{
  "num_key_value_heads": 6,
  "norm": "layernorm",
  "init": "normal",
  "warmup_steps": 200
}
Each number is 500 + 40 x the weight over the matrix's rms, rounded and kept within 0 to 999. Layers, rows and columns count from 0. Numbers have three digits each.

# down: layer 5 MLP down (transposed), 768x192, rms 0.185, rows 494-525, columns 0-95
# up: layer 5 MLP up, 768x192, rms 0.184, rows 495-526, columns 0-95
down494:436508428508431540500509501489467501479480504596494493429566540513503494491511590476494504419538545548465494531430531515466520443512533495516534457474461517519497528535398497537483501448540520497497491434466562491464532482487551474468473540561494501468496537466464495500527495555492470411
up495:598511440561568494524510544558466465452560477414541460496535590520476468473461597478497449506494513488548547472533482554516504499539520508508558504505557488509561491489517427489566520556498557478513489448507502486468529504505508505477448499481530490494499445533538499519485512450471517469
down495:527490443468531548542511492495456511469475455480482470530504483517504524453498488531518521483536528510412477596507480502443504504499525546525528486539496492469509505521503521404510454520499514490521463508471458482496523478500526475477489552467525514539567552453432549467488506521514513434
up496:590524496464462494538467532489433496597472382541501534481531431499498503508501447521441514561416502469482469538540403525489418461418548457507535479519480477457464527491460517461506484541514457583539458456529487501519509526520473554461511521465507501531527597521542502493511505526596497521
down496:511573484579530509411544485518479571495510507481578544524500466433568561462574543444521488512475460483441534490511534584549506478495429496500428506509509580531517483533493479562476446452477563374538539454580470498466551467453438504446491453512470514548498499512552479471501567451542437501
up497:499534483532542524451460495497554507563478494612536474528540519493500475453503495500551505580564514508517471490552507500523496534519561501530517512523459515534515514475509522498507493508488526544524529453465529545530534455508564400479501508502464567450571424569497532481470518524572564504
down497:544462519459514505542506523486479476494511567484535502513456510461495496493515481496487546467535470466524466521498531523460540539525451556422464550480476473488528456509479479516502495493474509508470482520562521506531502488484412555457509481494493496473508535522509493471506432520439427502
up498:482428395472510458516524530530550540535461436457428516473543530566519483426435534490585481520516501499544567458524465460533472475511505498526455488524505466543526547521554455511547508479439482482501450584508524510510541470531536478515520532460411508450539517589465482476429534415558503504
down498:514487473519596508494453494505532450477462484446557497482518547455550476466521553494521433439543423543512449517447494503500492528439506472502500523538503575563410521508484555489546521495489472476462445533488446530480443510466561513509546492560422458513431584407557496525493514457517494522
up499:576531526461452475520471520499515570509565522453509579463495462493494569476483487513550524473438511568425476481426549495492483404570475503522503554480516510529415521507416502489489526533494455504466479576545545539546472514414543414432448496457446529457574494485508472556571538487513538513
down499:427504461525574550513569594486528463506531508491554505499532652506439498497484579495416469488535483520440503528471568462491509583572482499533522439519504497493469505438436501468453543543541457493454532492574545513499469498513576533522567437524413522523431537509452478486510546471535458544
up500:484506444552572510511509545492524462512523443538462504517553504498533561502593548518517589509575545503464575536582517546358506488537479511528543534547538494499543511558475442452535477431416435544432490467433478485482519475472467522476500434436525517475486550465544512482502452553480497462
down500:563449458483450498496515538482514502488532479401538529434508567566558545471555531542552539498531523459525453528507576408503464443558551492408504432487534473467474426451545588563468440443518555504494438528545538525463507461519455457467511460451543493507447478425514478458536542587425535503
up501:500501415577480490486486441504475569548475546504493506531498470570621454482528491484445554496521488459620474420474500470469460533424555478494461521454484497431496509481430564544485482515551501521485485478516534482481532484474502513585427512475510530462504465524422472486524498433544546502
down501:492418444553368580492532463477490545532510502561402500450462471528532493506509498565546468458436488540453518521450505563482445494478522556485436528568478460475486472442494540536597523516454492485495491523563531505495510532539528450547442477515540561481481517544511500426536495504509547482
up502:493515436518440502468554545468466513575500485448511504502482520519443434458523510531495527468502545504498569462501544446398475532468541466465533494554522416483499494549531430467524458468522461515537495513439388540482472509453525427519490509530513480484440582560546471501482525498513464486
down502:542557436483587470453473544500546473493484429481522578566428486464436436426464539475502481466499532510526484413598435494533541498442524444473504553441570457487486494543449618498483430500421509429444549542483483522473475437484504482591530510486519545529568520481533515586483478527589518472
up503:423562538397564484554457501516499483573499548535528469446430489445551548516486488468457525466448514456523497492514534476540473486432504520480439486533522494490500493511473601521519607595457504526528473514491550500582459488477463512431432555507458527528446442544494578480487445457485512474
down503:543517523552529522517506508514456557526474465490564554507500496572499515476504575493550519437537546430459469519481471503533439474397420536499462540526582484566565610544560522504491494538629497558499472524574472542505499466488489541519447529517527482549538456452416508492604515500454505526
up504:513582459510532545436476468591450567509499511472452488512503513464530466493516446512454460482441656502508425507493532501541504422555539391450505514527450497489464510504566463598464492436435562491491551469509535498476511433458445506466451483527536500448507505537479466506506453482524508433
down504:469464492420515462507582478499457493484459429488544430499437543467547484461458501474412595530494518484534514507460508435526514485561551535488564473509556519481457502412527540441447443546466512535507505491487482490495474553573541552573474465456433569429502539508477468504531529489517421487
up505:513609494504497565468441503520565479501494531540373473519482489546480407533526499476483439506497511487617503508504472567487481501508550459488523449536509494491535457426449558494495567585449425448488527507526523614538531484498560558556489469515465580539459583514516474509389526527468472494
down505:496440478518508478489496447506500475481536461492492538453486429541518500475415531481533552480483505509489530411481500483508465514519456542430522543480503530488515492488513521414588561538542544471502495463466504451459507535436491449427518595527487462488479471468471517489499517461529510536
up506:535516584502498505532439468492526432492552492460531472467452428515505500515566480501483497476509552493533524503480519483411477541490495504491534465519560519400490469501436468552506503449461522544497453520558487521475448549521499521455537546460469491537534438486482488525499510476527556469
down506:576482471446565524501522507520483456455477539492536482493476518455552513501555522512515412500523418513511544563511474536509476506511449527512469481517433466510505509517597499454471534451584540536530501488534514496513522527402465510548478458555543463513496484469471489517519468537446479485
up507:475494432509531528557548463441494456552551529531472549428434478466534578591479487477544570565396549561539511471486402500565543511516526474499593529454431501481554505500479513483571489524531501546515542539516501514493460451500565556517557521426448543543442517509440468542518481488507421537
down507:491510553513490458449567522506547522513429410455510547593489477496567468480525527517521468502535487485493491518550489572486482461544459534519483454486534533420460532526557563494448595452482439429457447502477475530521525491533485480521430468500498556498479469409468538383580517532454512455
up508:502582520537487475516592533505542494479483485472481525507523497476526469480472464420479528521523545517531478542511537517448452475425502541540445471410479504489479520487472542547491548507572539482522533485619446479530527485495524508451504465567492551574465485446449387566516520441509534555
down508:504512441484457498522446439513493541509504517522510512447559419435429540510519498543543527500574473493550465531531602469524515521434532448404468539473483499472505490534488427560498446480553526533478480561432537549482519563524530575501487481428512463485547569459478515511497468464456480476
up509:576469479488531513531520572451494466487542509500414441526507479507514480566555558548492437486538533498458450526562548488465479505502531549499501528407519558475544541434512482521570492538527449488536562410494517513514479522485499425461427471486538571566487493521466494465503521486524550511
down509:496489499461456494500508468480479516519516495490527527573562503498473475469525496509548522506545494518548521543549514572506512507526444545468521539519475473463482558534517491482460457501514389514485478462498490524524480518501507533499490489554529498519437482456518483565518514483430516518
up510:458504539530529480522533509606464453451519508548483561513521423488589561510485573495489431426445581513513442522501448471440463539507550439452530529539474504556529512503468442520486467458500439551471460456482454446534550500439451559487493458480506484503437502560528453512466457512496404480
down510:495459489450480539495430489494511493528512488534482441478522478557447580505574409480463562524560493493550483490540536491509533548525463564561435504474519490470512434527515487505529479500569510473458485501481460462572487437537555477506513465537461444576504456447499479464509523475492567609
up511:447521450463503467551487553515482457483427485457496557541547494598491502450517486569527498470482531452430525461486605549536508573521585517445545511442417463492532543419535496412511507517464544521570489498526475545505492517554417514471468548519514504508500477530541531532475452440486503495
down511:502517493466569533505528532532510511531510524482512480590470477499438496515557481448449426468482512446466511505510479482474547535495460526447540482474476494452535457546409572443477538501481540498545527480462556501519489532491535486548448502471531468500483517506474517489451505498533523515
up512:472482503465512605454540461426585473460473458534445555475475546459457484404519513508405513462491467463482551506504490488514550537481585491417397450501528482429548569427547512484549538474556412470573527462547498471530459515554517553482489470463517520569526501561504465509496604564480499452
down512:551537483521484495486538490493526532469541543409535467492476460471486486441473471545425515473475494497506502473527528483451457554471380474406497479504540556478531507515470468489404479459542488491469438509492533497439515515497579445465524496490480477519558526511495428524567381535521493487
up513:552518466448541527458516506551508492571538516487512578404476458529531446476478512466488507553504424451461569450486455488477456468512510428443513511506474463538535527509528466550495515465431461540479533562531528426455506469526466466531509506436567511449454520529432498513518481557614480456
down513:475483493492459481478457542480556523494515495473460468606482520467535484567495477470526501474474500480474492484458466566500555478479443521565493488521517527482492431566534503520467566519523500504509474483557505556431573536541522553478490495481526544492583474445539471476526540502462557504
up514:523529405440503538618460445497451584473540432432476600505446450508554501471490528454490520532556488497439442458430497428451517511452536524494543478480472511522539488510545562502455511529496479459542559492459491547495486496461488456504553452533534477479471501500531440455538555505541446517
down514:493529516506507546481484464463510489497470499528514439500499462435504496450560555503516546447517554549518436468509560478508459479469458505445528544459538533499521533475528535554510495564500497559534489501497546535497464498540520449473483506475459503535478489524459474496468502545482512506
up515:520598464527498508479512566495471474554494460553530426511492555521445569462559548543481472515464504533502545478499425490502479484527468463515522510470588563515467483456555486512545508546570572531465461485452410470478538493488575421445527537449465507473474433518533472439560555420459523496
down515:524477424519474538499505477543515505480505522517548485467543525563502494572457529463514516549514507450478434499494558459578478466498533544529474479510458475491568538551520431555484498522475483515458540501530522533607481505486515478502484493592480525526479435481530532502436468582489458543
up516:491458507571510559428533447494534486530585519525563477494500454556454504428447480468512432522524528494516513558462579492530492527474437531527515498504566527454500563507487587455503449518464469501496440456471526473511548464502467515414492566455513437534499506495540495480477497505557446432
down516:474476469483534485498497525515556436510508547527499492572484498472519488546495520492484527491495548526602500498538478539522511525494488511494508505510513508543501492515548475542487542519472467535506486459471496508498559487517463522500534484470476496502515495516512479501540554494428475576
up517:494497484564521495468464555461475579523531465490439445522524473466506444527553503440432422521475533554518490578475540423472609479489508507454455430504478561527504512454491516578450481510463572492496486470470527558546562482576538568489499561498456479517548500533477451498476499488548439469
down517:524505542436516476500460487467549497513492532573492512447464460487484465508468539500461408526420572532561514533502499486549474480409497515439470542459523454565518511497504503597491436480525447492528520528444459530527424481440494519575528548538498496441536494543498566541549459495472541507
up518:529492499484494489513473480445512545539501394574493577463554568526537547565443499496465488522458510473502542556500511477479439491531514527535566519478541501552489456569492566496412522472425471507531450450474490483614574479480448474457505469471419540534592564573517516492506486466483522546
down518:506487559448489498475510473493473513472509457493612560416472477490512505488462485492458524485576541496434511555519515485521514478424425535514489499525452473492514575480618436488532387436480536484468536496556479457454544523487503578532518465514570522462490468482453508511504523575426529539
up519:508496534454544466569531464457476462492497496498525531520489453514554524495571527485554553565484496435423460498465498540478540520484459515440497441563485492491515545433463584525564469537486609528528525513561479455522521435500434469504488483503485540449444525536414542482464513413513548467
down519:527486486517562530421484464489477467527519555488487532439451514494484488533441541486485529480495532424511508444481498488493535501451453539573534476583479424495401416638439503496429460483484538453496494502521449460521559521569471435400499462514475492470469473503428642503595510528523564571
up520:496503476462517493493404490463532447589429521470524472547567427567459556479529572443538542478439568443481449487495470533483487449468475565468516489413494494424469488533543534568583445493417490480560465437471501557556434547484559513506506496493463486491492539500457500503509596522467520491
down520:567520511497501495443413515554523481516476476440473504413523568515481507573475504552542427487516454613498591513474550447475582449568432506521501501438615542473438429529457509555519466412467517509465563550483479468488467560434441514453510476570526531518510570520538513580514504535552552478
up521:511468576541443553544446498488525507452480474520443415498591584512421518562501457520535493454491554454480503489515488466492472447623467525540479500518523443512384506508522500548501499510469493453529454559522492579534492469481451458503464565573441504441529526549482585529436534389420516544
down521:530477454430529497484500470483523437536489478454505473421474419467490464612592517515458539546469475424508404582565560439534535459437503526535537468533473531494466616463501544497460474425600485413488528501522497442415497494488551443494448421520521564419512444486504423437489481552449505506
up522:470514467441494473592484504499541491480493533460536495494458523449436497510472543444456564474422525452483483513553502534457495546444414489472484530534542538495611464503488524494477512510536458459492547457497519533532493547547526535469492513602483576502526494512512513555487445482488532466
down522:520524436509472458469444485483451486540510479558565484454383494503473487477542445527498506520511541497518493547487529446564470476399533517524581406508463519441481399486485460518498495487530485484441466472545447520433475496526549504511513470511537501579519501504481510464548564520550522560
up523:441537579456538458526531486507592503540481528479464510475499426483478574519476564518517476482534468489544503496466532425516578489489519553553535491525463500472435464511476491499555535541483510493465473493527508538532453511483530429555528527425429483472455538526482510528488599465527512480
down523:528490431512479441483513494488512502464528546469531503520535550486475466491455553483509503484473550508494463446463599530526490477505522522535470495437450517469478516467560474508505487492500479520453516533550541491463525579489531533535486504472518541452481491462470481575525493499485496507
up524:435512474482571505524508448550565478506528571549500542540459519459503501479484460524472429463517458575486509561488525480484524444528477416476536519498485533523500515480521522500453484475490456538573527562493539518558448516459529516462454485477552443423490472529533531510450596570468549456
down524:425442501468429504469445472562430472575451578508516453412476522447484453483567516521522574558549479501514440546474388455493447382467522536557500473493507476510502529534473539503568515516502504469529471482518488491530492419535571489510448432483493419469578507525512493471449563641575554586
up525:432509458520500555485526459524418444475498498477477460501500443505584550474532533477531449502528523467527462506430550478443420529505464539467534433465556467511503519450516550485526417557506524504542495545462474531491496546564545497516460570535413424488478449541458535528444540444521456493
down525:513559480474440515492479475486461460578488578502429497536468540419479470479507456554518463552573556506456434480490469491461514497393517567522443474550548455523488519510481445532477580477552513549527484524485489451487483501476433534542471471490518500500510526365513435434547477427491513464
up526:482573523477540515456460490528483466537452482536422538535491511508526582517486472510561536492501506519478508439500521535513515544509496528553442454548477531468513549470457464489486542519537507421573549445495464513526493516452502492511544501500484526522458537489466467500505475484501471502